Part of a small language model's weights: 10 layers.
Each number is 128 + 32 x the weight over its row's rms, rounded and kept within 0 to 255. Layers, rows and columns count from 0. Numbers have three digits each. The size before them is the row's rms in percent of the matrix's.

# o: layer 3 attention output (transposed), 288x192, rms 0.169, rows 152-183, columns 0-95
# v: layer 3 attention value, 288x192, rms 0.0804, rows 153-184, columns 0-95
o152 107:040113094134091157155118147105081127141154160115106115176129094178108065166125166105128198094119095109135117160133147197136076070151114176161100138156097079114103101112125105139181166106165142164106115112092138137101143104120199079163146144107178186159112159101119125136145133117151136129
v153 108:120138096145152163111088104118144123161123110133158103134157102078153088072107178180084085114129115116166178155096174112114148093094162116059185123120160108142149139145164087133109139103091135144081126068134113146179172120116132225139101119168137195117128143158187125075121110078217097134
o153 107:181180132077165113120121122167098117124108131101171130191093125113082062077043106099182101135121215114118120091150147107132114145159176143136148154100191188122130127133063158103128148055088166091130140110096157108114158099152174199136134149116100147115150127105094137046119134159191171118
v154 116:065143160169102107134114133093135095090122160134112126128119135093107115079171099133115122173140120120160135065105084143109123132180068152200155112056134124136152061106153088162110121147096111099166115111138111131103104191120139127147134131094240113112137105109122125143152094088100146140
o154 108:183144162139110110146098152119184115100186152101148145139140169119195171158177071156129121156149113188096159139143120087101117139123088112114143133136137124169115117128131084116175102091116166078153155119193094109101149176129100039137132141118113081129161169114108120105154193164135147073
v155 108:140170166093137156129134141127117133148151062151093138103178096180133110083097107184113141120081129111115094211144127168143088108105127136091095185113124088075165084091157081151141188170123115117111193073099105142114103101131100137121131078130153107105145096117152138131206142124159111170
o155 101:123099113120137131117122182159138169137108088130142129133094093130164115149110110092219140179098168102080152171125122129114142187097152169136113118166174125073115137071137114148120143103155156125072187129068142146019116149157116112106193072147117117063174091121169103100128085098137096106
v156 106:098150079121096101077123129147088146143121072186086063110110057147132098206082165058138192120145150102177093194099137088146122158181110081093173172187113036131103105080140163126133114111141128190131152148096158120064122184058082094120130162138082068150153125130087163099117153110155129151
o156 099:152146119097169084123191103105128135070108074126122129154107129070149113099181104109137139096074106151072107156136066098146149091125091238159140211106112152156112099095097123118131125181179133149082144110140153159121128127024094088112191136149127184154139104153100111134087147119153082134
v157 109:117089149135100177106106090155088194123131120144181181090124161104168130115078190141110126135111107124146125154093190109079205162146183098154112090178098149151118111109156130129151161134149187121143095107068169092125079159100139152110097169137063193173120169156176087194127103110105140054
o157 106:163193128061150168121176118114119185177158105157103139180149128088124121103165153113116137114141126154133111070051116079134185129147125112160172127151097087188115107119101091153103208133147118147117076101182143154133144154093115140087145186113121153091128149145109086133173208094125157110
v158 106:112115132065113112111193129110122105108119058157114150115078121161103121109111118068114118156178122096253116080158169128160140165086137145107163108115079131148126166080150129133101113086115129088101090152109143171128135121099106074119161119177106176160111085120145156129135133140111030119
o158 105:141099141129054147067176129080114132153071178130144124180135124150153159099134172140147125082138159100136130115139194154171126115143078195136143097104144150138098177099137144160122085088188105125079077149177148144140101172143142082150106129152107162137123094130118162169136104150082103183
v159 103:154152173105094092185139170152127104147084063127105112104136130114158190174152110120171139090144109164117117174151090123111109193142109150134117111209084070124114145214146157156214144123233163128120125143057151168137085089103172158137112109090151094141118137141107155102173130165124135099
o159 102:086133122163132168132166141131105145158110104171157123143159132135157187165138100111177166100165124126143076145157166171141182158130125156164128197155058124075142102172118120158100110137148179140078170172092114190122122110135117119141124096072165141145084069133137198141122122160099082105
v160 101:177149151114068109124113171131123165152157080149140123124158149159077159098142082133125121089146111131158078103142170133134117128054135154147138106138169119159094136140111165095107144169141213184159125126084118129143152116118112099192141118084130146128112120128116131147101125093050089085
o160 102:082146103157115135100094122124069080155105164174107136100129097147129095096134103121115194132174168087177141114110149094138173135142093129143105113177142137178124157094171161083100133115122089191162111112195134095105132138119085144129101131128124158119125088167146133128127075083063119161
v161 100:119124126211124118130133121109118158156156158147150142154133091164187107110158125118235165106146077142171096157112136145177155128086132049137142113146174146094106150126139121128130118169082154168137099112201169085118158180108069170097132152177111142141094147152144148159131138095121212081
o161 102:173147120098148101107121119081122137141194143124160111144105149160130122077123168070112193197184108157155094153126160111193158133114077152119169075125165128123154091099110151106102095154059137099164122179096097182164094132138141151095084124166174119175117143143078134124122112106132181137
v162 110:118103133144143096166119136214136158093147137144155114090109117100099106118142094138148118160174136094130163138130044110147163112123136061143154158154109152154095118079046111154102171080144164155087093123169091090147114118120145156107130151132144116098134116127106109173099153177177112108
o162 099:156131096174181075143102115124118170100132104090193122162130131160118128120140130039126130101082119166176140153098056154070158107168097071168088131146119145106173195140140120194160096102118151119133131124142092141143154075155139158142134089104113129104091123150073116152158159079058135117
v163 100:132222162150168088158098102148168148132130160094167083134134084138181166141163174207096171104073078160075073158000092131111070135138116135112130122130115131177141133146124094086133075116169094111163128147125082132070136135147122088090109148068120138098105168110123143144105099181083124072
o163 098:141126116091152162135152102153185097160148153099153111088064161106153146147181070155130200148099055095110143176083133150173059111114069090165095155122146131110163153188111117163127127144120069158157049136111173111143109096116153169149165078045087097200157132112132103127142096151091158136
v164 096:105146173101133192121103123110112159136109129102090179083129123069115142076151095140147145166161110168086122139065161125114167150098146114099129156109080120096160115136089154136184145113165148171155114117097167174090110086130094037080164134142202128140196163182081097172092116178049114097
o164 097:089137090074138162105135119166128103057083116154133146122170099183130065122197134090101163125099136109152095130137166030138195152087109082122159103142116114153137093107143094185089159083142160134101120157205152098106128156073108112090100160147132124118151132097149157088098164126114154069
v165 110:130164107146121152147108169107114148131133097095124144112135114113144085108123161088147135204093200109151129200121105136171107112160111097125197138180163142149183097088159095107182147094144097135133138132062141123150108148131027148145092119156122129091180128163109117143105151092152145159
o165 108:134092123155153067099152137149140113110070115123110157186120187094134132152127154123114179091145216100110116098168089115129113147132119147138088103159115085159175129158093106108118093120115152072143192183122112136095114168097109115117153125114173145064168073084106138120122190099152133115
v166 114:140116162116136102145128127113181106109112093156105200154165170076166079115119188124105071144147158133107107110148166100116152092124126146127142114089137125085102069116143118119096127164124174118159125149064130144156068138101124126085156143133145198162064135172075105142164115132076166177
o166 108:122138109187158133144124117096151156078109137160111135150109148072130083149166096102136124148157067114164157117121156144106086130202128162064155080137143184152119166122123089089108097134140163158055097166129209106138149187118025108143096129148148138137105115092098123123127140112122117150
v167 107:127116114096132068113103081099096078114123135160085096138119121101139157123147100140105118171153094063065136090161146130169202060171090157130112148088151169120143152102162126166152096109092120181087188085089125119127141178155142243136150182110128159104161119111170180120124150129100113173
o167 104:149097131120080093100132103117127109134111100154102118129086111145111119117115110146166056126167089122065098133112136138133123145112161105075059169135166120145163159098073116156151140146157195069098210088052186151083187127137139101097109130106140153122149138161147131156105136174148104149
v168 092:150117090119136125170145100149142199133173133185113123167128099138162119156165147140125164131156101127136044145145083104117138095126100133055183090084069157147123148126181084174130086126173165129111083099184116155093187140108118083061114095188131142100171110159029109166138145116075106074
o168 089:151092147092101130140164108080164141138132143145129099094125088123114149127129102119180157173111030085128073089132088129118101106109082124080132088184099103141135133101127115137159099103103121149098112091175154095153089134095128114178069066167127138082099160141164112103129140103132154110
v169 107:076160118150100110169066190126153131149109097137040126100085140098194134114097160071111107142154104116075120086166112066149148142141142074073121135028094085150131063182121127126142078146078141119135130131125119103108140135147102095134056217152130123148149122136106176106113153107111123113
o169 106:138118144168125121081107146105157128153131129120153076143083132101129106109199181127108118164108145137127099109167143095144116109137126109103129185159095061082136153073150109150132090160134139058133057149145131155132196077156141094153113150133168107146185093171132093104121200124152078053
v170 100:083125082113133132147192108135113139080110073096100099144144131147152155075175088072131086184093138147134147155148146059135112120056145095123111145127126140097157160172157112139131131116115134202122170126081116138119122200113134178084122152057151115115137095197100119103112132111084101171
o170 102:093101131127099152144159084114095157148122149147098149210129199114134145072110113081127141138118139137101077116106080110137123152108129148094113080097125090090105102093118150167136133132110159139163077181103177134068115078036123126179141151127093151069074146129128132125100114127156137168
v171 110:164166116079142112086169087102109089110158111112112122071152131089173071117091134115117159113172089123117099161140179157119079118113193047094104111150168123154147132133124149199136126120065087145109173154114111133162123165188123167132037093112136101101128136096119134098186155180125105135
o171 106:175072154096168179058102182127126078157071122130121159127160157127171166101121119131164111099123154091148123190139114087144148135133180150128143128104140141093126105107106139132131168167119086139079150153104140100108090118140102144139050111199161174207120149147071090044122119154143113098
v172 103:136143106144138148112140141145169144144097124182103126115132104095130125097115178132155090104198090143117095118166107123087059203073091121111076137140116183074100163112112160076103142121111151101149113107089111165157139135150116088110140178101109193118180150101109169110112145122093114142
o172 102:096112071105140141111101086078125117147169111094137158103150158134127147131083132103139137158132126138121137119175152144213103170153122179054128098173135166177141103081165134150148115174138135120082084157148104102117154139129106109128123132117070093155139167129101122134126120088077100140
v173 103:110131111154093121103147137172190118176099067147122128144124124131148147152123142072119182095138150157105099171167154171154137076118160121223084118137135086138078125106095108123120094110060149163101167112147098130109157111137157093088107164165173209133158171141143132114126157132143121082
o173 107:110112121116124165120082106153181121133131113174143142136140105159106150114148123064085146136156093106233109125157135081124133150117160080111126130205173185120137174167152126140144149154121072176105145064134097108154106134134118148136131089087161144170152115162168073107095143135125121149
v174 100:154113139130123084108121159179111129115109143122119158082155171135170087143160185159095125111105163097109170160188115104144123104166078089158136084150156094079099108096136136119162132140166183150147150162135161118144124122082107112124120091130137116147064217153095108093108119171127091122
o174 101:117179121146154116139131088137118105131145153106110198049088159079179104139144137082105141099133139134161084105130056136085118123130089088113119138168112120108129098157125091099141135145193143157135146158142133101143184110119107128110108079129164166161116122100086162129078111205093069135
v175 090:057108125109135190084149171129181114132121155144131167119089147111134159101106116098080125104140128128170076172121102171129203149124077099097147169152166119159165150119156131167139144127202122165133124148152136138134135074159159114081150127145113074118111136110106170125120105113114137136
o175 092:127178086174124097086170143098142081047150154110102182142152055152127160198158132130115142190070161080176119140086189151113147079120166131091175162116101114156104159099125132126137081103134098101153114198161165144116146091132117133239126124106121121120123129121124148127086176105114114066
v176 090:188106160193157140150116102128159139173086158132161113125102108186136139159123124136192141068099139101152148191116119131155161141163134141158129143161079161179144163111133158167188092148186091134160112140098132120114055158035156055136084097143097099130179138178097185129167131172066115104
o176 091:144131180072098153175166147141121123117159094159136113097156153126126084165172181099092096116082091094217089120145115163107078112133071053176120113160108116153167098070084111136099123127139101110142112129124118191110049104112168097116141077109126139120149110090177142147130155177114145119
v177 108:075117145050170129118135147184099154115105140163119200135116114124145089164115078091123123119100153161087145083096149108131098106144126172166161078113122144079161153101109173169162146160158170124162121142142118140160154135098094167116103155089117146149113131113146130151123143161118128148
o177 103:151108154138137185147139113191150122112168131218080160166120160098130135173157148122147130151078124134147127167159160117133154154155102142156136111200113152132197156137142173116128159105197150131130138136168143192153081137100113049131135175137128115130106092161116116126176143073099117119
v178 102:156151135151092171113115118095133137113141133158143143107158112114105077128054127126124075163107116116205119192178100118136146149082151161065136144109148122124099176120127089138132137115099166181126157138098116124127136168120232202095138136227133078124100115097162113124159149088094102150
o178 102:113155145142137127119140134131113157160117148096106125108133127152126068088098118129157122157112141160122188176121103090124142116053175193090118105115156169177068158093077132152128105098086115102138171091118164136076109132168138129152091155130118143121122156097122121121096138150120146136
v179 113:073118082106134144117093218161157119140078135135153127124151135093165109094096119088147126090107134114069172171090185102070129125120106143126140192152150164123124088180129170172127133072120107182152128162172113158081128168165105185080127143150160095130133116154117141132127122122137142132
o179 108:162089110082146088190130175162126140097141144091143214171122061063113115155074107128114080125104130140101127128111139136185159099103137190114152103097130119108086081136126140159126111133149162133139200178079144157137110075132140188129155141061138107114094130115120132156131194162075115149
v180 104:158116128108141100112120115140171085132094140089085123099107089089090169148139120129071137182096103148116142129139113131129180159155120131076126184059135104136118117087089118139086106067141101150117140090136126105182123133137167170131129129127109177140075149166123153149080135137129138151
o180 102:132081098153139153110129121112108177057095112150122082146130123162071085141119103143137132124124126128166115113091111168139148166198097172061149147100114119136121157100153144150124164189119124107091093106147174090136139136209157194114135134106119119208125115113208140127080119113151074158
v181 107:142077178181112093094185166126044109120134070125153141160162162082104099177136121122097151112147111093195152145117150097137132077088112184138109142153112130089120096195076106139137171152126148150145096104174125128140170151138043111116120129096131139090159164181089152138127135147093151169
o181 098:145149155157116138114101157109140101155184140111078107113095191136125150134185119069138131075131138150095098155109148074108089078146088143098107106135089150131094167130138172133050115162118113173129084145081132130166115105096215146098110088127142163069162106129111107084119130155118122146
v182 091:140098136155151128128128156094185098106141139090167076144167131103132113143151065134105149088125105183106172119119162110165130155195089114121073160062171137155070170118085159138114055138127130128171112087114198081114100146083143118061188160143190149167181134144185188117162121152118121046
o182 090:141100133118142118123043096091135096125106187090111063121100130069152098117159159145163112159122091112121113128119158156093140175216129130117129101123133126136134111091118118138092095141065121109171206117122186111100089134157129133141112124139137168090155179180110135149130040130118086122
v183 102:138117124151155099146152113166137163110139156173182149135131127118165117089154138098126094143138118109151125094159128158157183160065127169153071127099135107152101114155124158088105155120155169143126072128096105180106132089095138101144046116157067163155115131153161135115109159164120125134
o183 099:109105129171111107156146115138107112087120149158124111146120141156129137103089105117091129124164102077138121121080079160133134079177161096161119093109108142145101121128124137115088129134132120155133087066092173174140152084132131142137143089117092121118168166161146161139124141105000172149
v184 102:081134130117117185132143180161116114182137076083142131179170112169164098101125125115178147147102121114117115107127213173084076182155215114095146134143087152135107089133143118133153137145124104184116127141193126121099192113109186082114181154122152148118135068140105162098162183095123117123